python train.py --head_dim=64 --norm_place="pre" --norm_eps=1e-05 --attn_scale=0.125 --extras=["capped logits"] --init_std_o=0.00425 --init_std_up=0.0262 --lr=0.0125 --lr_mult_o=2.0 --warmup_steps=200 --final_lr_fraction=0.1 --seq_len=512 --train_tokens=1025000000
Each number is 500 + 40 x the weight over the matrix's rms, rounded and kept within 0 to 999. Layers, rows and columns count from 0. Numbers have three digits each.

# up: layer 11 MLP up, 2816x704, rms 0.098, rows 656-690, columns 0-87
# down: layer 11 MLP down (transposed), 2816x704, rms 0.0361, rows 656-690, columns 0-87
up656:466462480556510493468485510526517458535508548489514439461477555481477480478545559476533536542416553540521501483491474540498463407507444557526542607486494586539516536457534501451519409518471577500510455514538514532500497533526513472504497468503531510499446531499510
down656:453550522521501483499489540460459503469483456505434461559472466451541538505450486495469493453513485465440535477474477521575491505553493493503533405561434541570487519461486455522557537485546533506505523465504470485512511551550385480566500498531486438434448505552529
up657:531495490481474500503528465456460489510415492488463468495463448508550433490554534512465443419537484456444499519468504469587472482429471528609626545513497525505539488499490464468506394507480601577507419504397450540513540457463478524534465512479521509485499418463503
down657:535531395481485520539536563524465499522452513531493539582539495506537527455522539563439492496501548529452460497576451489490511457583462471485416503478487530472479546459554467445535491516525496405453399481408524493493369432503468508471564520508500521537492558445482
up658:556427577548509472478506557501485535520490546543498529495516454525460525520492497514504505498511446468521501465422492473512494559524467457382545489528495484512438435550451528459488465515487419517471537520549465552474573542458506474432579557489485543509508524443424
down658:456539512468568559512513507556457473491438407464439470498533539482539541536488581473515420508491451527465495467537516464504560477473526485576567481528445473431518458551567463519541464552499547517443554502510545518426548502483536449487503536545509508545457473532480
up659:519483517493537534520498498509538533453495492496483519446525514523476486502416432531533465541507501516540512437485556545515517533524534503542501541487536529523418398489437524501595447506505452532546523570544556496423418516489535516546475525517556485459496492479511
down659:538504519477515472479474428453587494444489463460525401467494560522514589576545445457476471524499538547553530517489562567497476560480556488535464522519522482464501460485434467496466564519401522509379504453536438491501402503487499556501505534540461456568518451481449
up660:452457456502440572483447488466417493516465616532474578543468445531467459536446443510438446527526496480550519546473508511483574503523487557471611482472497486608474491465468538520514468457471519444480516460506511525511406528433487567513526537470448553547511492471472
down660:482538522596554567524511500500493612533480478552475354499478449581530401489512562477492506547492512519502426497531557506480528491534491505513448555464504500505518515442488472512509522520512574521513514455510574438472526521500482526524490474520512542505495546525460
up661:496578499465518535572466467465569557459552517493520528446445481517531484487531485575477428528507492468540546491474478507518484535465479536417459558490436484555519467552505463518517484531551505483524528476527470463493459451515550431498460452577514563528454454529475
down661:463495494548486510489477449488502536538427516579529437537490460494479545453481508482492519447534500499522468455497491489497501481507483491513504503473477464453476503549447481485606476481503531502366540501462542459518533428545435537496510494509404561513522512497550
up662:489549508501527482563468527468445439551484425518448496471504501565514513505540504479475440536470506522412535499464425452477492480489444527474508479475567517464576585565505567567529477492398500399539495567443565531450520509508510464451520505451485496606464513447552
down662:496449471469514533530600496490495435534520452553428490570451495470464543428528578443494534479522457456525551478494551599525485491441518532509551538412504500443469526442490482545499493538446544553544572556556487487494523476463488478527524514497467452500560507435524
up663:521561448511549513487525498520558487529525531513516495523558539479550491570555442527532515545506529488540497535521570518539545509479554522476528559529500515557440525545486453445547484465515477500543501481468459446500535486622505550450569565498503524525462446499426
down663:503577510474474478485512507452503478504513465483578467450608434554574520449521510532450484409478571534468474471510462474451476550495442563499439562513446477497430465437431443538541523563501472536488547448398481469521518468532507454481476486582546465506513509493458
up664:521502526553454471509466534501502531542561523485450460502457492526438514536507518466547513510495500569551540443522481486532434532481493492544445450485458556512520475464555451494435508480483555476478497543457484512574536493508546523539468488473482530473557552518487
down664:495541468522529538474483484520503442523550513579454558513509487482509524516535508530556475467480556527480515486414530471502497493466529513503545532527489509489516467513524474504534496558524477502489526456465510494446537463519494533477460461468460499534508502501502
up665:467616524473508490482531493445512461483408485472464471495434489451502458482418521507490433530507475433588567536517576516558443522470500505508520474549512463492532496514495471501522569510448460556530501543508486476554487568518525515526499515430573509425560536458558
down665:557467599450555472531501515496561461574471453548495503400450540508618487455436491382514555549515468520506517511450526439556482383520553441563487548458531481494483512537491452501508479490489516483551504511582504468560481475456578562549531536481520486522396457534484
up666:509488551525528506507509448486522507470461578493562478460467439505461536475512573554520414479531554479510488514525531430532476491477513543552492534496468549474502521535512542584507505553527469509543483497569532554564511486476437519558490496484539467516490443551602
down666:455512557509575436514555475445562477434450427539503533482449517584415492562507555537588556418472548558480466496516481543538527491496542471469493538470470528472434511451539375456445489564531484472512464548457550525517530510534482459560551531579483496442447443529556
up667:476489511494521518426467485532530570532483479498483586467553549538535405500475497490462505432548499528504481466471445408483495408512524397530473471413515460508538522529475480513464480416403455508491546572520527510506512481518530550497472440481441437465527512530512
down667:563508455541533464455457516478541526543547449481470490622493468450429582528483587513521449492499486502550513525496513563510489508488604521489469444533528511458491497479481445432478548498533435520477490510502532507425489542533487493522505546457470509586490529436472
up668:517438449446592521506471536463551473531427447541549534508462527473524457452498482506538537557462513499516406593550529558441520466417549483486517514539484452565508544445502420613521420467556494505552525551471538466553477566472513511515404553515524500579549552603462
down668:480459490492585486495492525516618527522461520485488489557574468489504553509492418477459582487529516420494565524526547570509590473455512490497561524527505440548462539552473519538503479538553601486463499468514427521549521527477494539500478482513439519488499510468444
up669:443532472476522528481483503515514420505436455510507473453477526488500510489511444472513467448503476555519427543513533495510509463470411538577487459549518484471526549505574527482544545495496418469481534518499462471494508494551473564513523544475466509562516492537633
down669:456474497508513446502482528465517479478476494504536547440468483509526493471475535501505464524510465473492586420513565537417537522600488432481535506436510546539375520511383552489432438558503579476480485546510528491523480499492578424571559500529441408406442562513478
up670:512533545510499523514440522569505485566558505605497590517581473438477532482516448445422535439487494518393527498540525462534502502445494485455487558503477546519518529515520437482462470440509540405520526519446501458476484549483496525452592533496536581477494541513505
down670:447437484463493557469573431495484490454504445563517522468421483499444473471536514480583585500537522535477479460532414519542544513443523493550536483508483414478461518466524564516479532509486506480544488538508534544548500518539498554509544512601499452540522526462492
up671:529556429571543567472520538559487556513566435515479523467516501503485464480522503562589455518555532603510552504483506510565495533468478486538461516520500454536551475468451516516471512476478474515448477317460527498512490450556452513542487508523482531511626485421490
down671:529453545515508474520483463503482525514526571403455565506436486501543487520584509462474480463488462469476459484412506517527579510515521451550474453470548541524470523427450458468543520547488541520409512514564467522465491465565445476460518511544543452490474540458522
up672:467477489462506475457472503514599500524533544475482545501510543499525489439526531545470495448516550474449484498504504519519535476481494546535487511505517480472559543440512516526523515494504533501523496518452514507515561531510510455484432490526486530518518564475483
down672:507459558542567531488504485475447501493496490515493469532538503514516506571501510514510529535519502486491517522499476481532499492527464493489544488495524464573479516499478505494480469502496485432517567527509491498457476503496495538516504494490469510495553494496510
up673:528585473465485485544415536395493526473458479506527451521496479491427515505493515491527500434515411489485480465551452477508476544533476565447572451487557477520508497543529491406494474518494486442468560550533537448532533574464461450490436556448515500483499474510497
down673:423505504531511475446566541428495411566432524524560485550494452508554484483582515555526501495595362543551500484468515393410553499506498453500507496491487477479486532472526558510514460562534451565472523549423495534408507505513544445497461497533538542469455502414477
up674:523529521499542496576473522523513519550534464523506539459526564448486512492440423512504523445509484460541488502519490491503468465496474438531489517502513466455481528536413493520473449516461502522489576537477513523494564510479523503506550457528442519508538485520561
down674:468513533466563422484495457520524519521554486519507487509581501545512552467423547479519557552529484434487438478506494414475381371497465466419523485444396504537482550521489466476485455536485495547563549528546547473456470513483469570488495521504593481441508472532414
up675:485517529539465497403495466565548529526530537474474480507540503455476498415518482557471574508407469566492450525516508537502517562504550537470504505450499573452463474561481518543511512488552540492557470524501543493507519532559502466567516502549597583474493554456456
down675:459499510484518544560506514487460494501504517502526522522502530516474483526487501525478497534514487494457540511475487473503513507489518503490512517519492511509511517513510504511463526543441473518444459470528495476473513476499525505497506496509498508523481467486518
up676:588518469512449491566531454527443490450565583522500400458585555468523534508566562576580534442486484467505486469494541493480394452443472432487505537439458501483523473531574495512509488525555531497530506455593476545467442472518564503510482513500443456579555481423535
down676:536522464487542511515493508431456514522490501390467480521479480451479526465499445517500520520443450466549513573535488499418505589535539513505471445481498553479557512462509485489507483532541490478470523532434529533440454520532532486542574452461513469487487556508572
up677:480536438508454478442505523439526474490439452494535504490430605514541447446494555426508504514550470479518484507442497537500573497457481417483531499527519507450541503517507484491582553532474464476459570401486468507509524475445479486554572571538454488469550512544468
down677:499524492579498489498444521491475521493479413495471456517518460537425529519523506486487567542511450574581522547527528483512477520488515544497460455481470476503504502472431571523521526481561542519525524578474531538530511532541503430525531534498522530465491430464503
up678:572503530521514445511528570576501440439550508488503494536499472475474516532477470531577521495462471424532535475506460492433459571459485531481522528603490429471422469538389581459527470475502447502543503549589542446404467496413502471456571440548478454515406484622459
down678:496549545473515558477497533522493428465480457483496530524416562498522409519518496490547525533482433431590461424551560525499477551555497453519512467559536475432517546481460546540507461556583489482468518483496396564519408472478506483439510514527414505464479462496519
up679:544496470513560454496536551505435514521510486518486487530509459506494472561465547513518519510437424536568403499597410512467510497397513488556462469436539635498451435499494425515505340444512441501442547465487409511486535558537512551470457506558515503600555488503500
down679:490545483496487543424484554543501410441521518553484408636552470554566469591395556499547503522466480494486470447498475528498444495525540439464427515528468489478496539614579485495521505480528501457605557553482508473524539576485506551500486513524475488451492523535517
up680:543563504462526470536469617421449508515518503519511535460527447503506466523524523520419452429515498485540468519601534462480500523445540441379486471426528501387452531549548501467474524532538396430482565532469539520423551444432440537475557551585466527491462556522435
down680:577509450485470510564534419534520466564534465480463480521437470436501582506501541464563445476488447513411495525475516459499571458452502473577456494536509408452457468510434542511547500506473526510435421551405462509531459510447518508514512484467502527482462456551493
up681:472517491499489506520519555492475495579546475537450494451498542450528493500509511518574445450509579486533499447499470460447518478501491466498475503551555442479465501480480391545489501473461535499557528502485486522455526498554454491531491512497561505434499591458481
down681:563447518486521538519444564536535492479490516515506498510505482513430526456511540513444525513515470522423507466457522529519500542480480566489506485464477508524458485528473498462486462486455567568516381459484594489456478482518520467480505530543523480531537455503508
up682:500513479441456493476515481520495485446492546534484421500544502486503407536595446490525560553452499498490458503535523530491530529525492467537568517509526465472541510593471548482585525511429514516483510477540461431506408413507457515558508488505524560548480576524540
down682:543580472484482484428562489526461487562523515471440499474479526589498483558489581483447505533490452501507510472455500533483442508564604530591534512448534509465494452487482522449511538449529496534489459426419532532465519477448497459504506545548463479557510478541586
up683:467515465450433484442486461514514494464448507489411552559529581381535497487478503476546531472513573485492479517512455570492466578527543521561480479546519497518480459527499480474445544549456499479465431430516488474537485524546582455448531465489529537505398475445440
down683:462549557556446508495524508499515536481576484512500522495519480461523517527528454500475495537498466512600459500478573561429454539419452496513467584507463497457487571452452483509489507476547554509539555431520527517519398494509466475518544468454514469511493485572455
up684:547508454499497518449518589523505552541487516472469520482472527517535485515504527503482483498408485486505564495486423489543520494519486543468485528559514476442505521482455511528455514497462558490495565516521465546533520442507457535545476516524494544490546457523465
down684:511440475479499526508562573484521465478505516450489498512491538509500559504525515481583460468504494544508497464542504528584456512518430487520452471519476501459485513521476468472530528430458463484503581532529434502469519565529532448472556488507525550457534566501487
up685:614532572517514508505488545476579506481585455491575521577462510569429534555549548488501523481490416488527534516556570461542500530503510533494453537582490506512491377496486515471496509499508438502481503517484561482432551433546508482458503493499472388475511496566496
down685:542492471509431432425476457509527462473482496519478539481490531480478479431474490541468483486507569431504489529502550485453556515491465529471520556553497564445503485444474531513503481419580474570488425552470514515459543434612486523533456474489500351463491474431544
up686:488507432534521495473435591476556442509454468502459429518529472432517457487484476467456483506535506506536499543410474517537433452439509509509498527519466453483429493485593494543523477498554549436504447454508469485465467510500541488527531530469517513467421523504548
down686:456541551530445499516501469476572436495567578518437519483479499551575624551504572522476505518482452614535468537513478484491561531531564449453504567493473563528522518485457505515457519473576479550473530477486488489560541412528514467506563428481542527522478538431515
up687:484485528521578513509552537579481459509492639515489529536483485482486528490450477478538478532508471503530418485530468461480505467529438447453527502411496455536453540531592541471540492429493461428552510591523512526542460487531523471559506548529515463426447531528531
down687:487536543553444486499535500549525473427467437546540517501574497511476517508497518502563515512470584461560550467470508510509507471514484493530556521536448538545476457486522515507445496485444551477452532490480390522492524382587503592513536538508601497501534516444488
up688:513525508540486464522531396523517500543460468537530485471514445456575458543397466478493433575510511577518456507503485527490480484484516474495539488497433503493507497548467497538525468471502522505500483485479532482520522425544451414506461548435496480573411506531493
down688:491506498536531440511575541530524439488550602477472495490470504492542493514519559517461502484554544508420509438556470536575449486541444511438511523547443512467487509531433512515497535496425470483529476455458472478537417592555621548539488510541559530555550501619533
up689:544455552366505455548490497515489523541503507660451432415531485409591572390455533487486502573474489504536502458425440484464495469420467536479539525460481592452431474479545522482531564550535565446488451489533486498552468536436468508530537464437501553568445482533481
down689:529465542487507488480527525518543542453529527458504508527439429509557527483474534539604559538520518436562497472486634451541472454516528517402518546493431512563532483496526565577469513460483492520540542532538499535490518522560537452487408537579451524534462460486462
up690:498502558508428457503465529444471589486561491493544559469486485515517480465524496509515483451510453466526525347410518475522443414492487493501518493548485547564518565464460501488570497459526480528518441523503491489498521544588481439460503517507469444560531496464488
down690:564473522545486452546505458468511515451453581411545468513489488480487515433543459487543481517499535509538484505512483501469485543496519511482507510474440440522531559463468539558466541516431543611462516525483537492515524566504473465501417457560522440533564511506423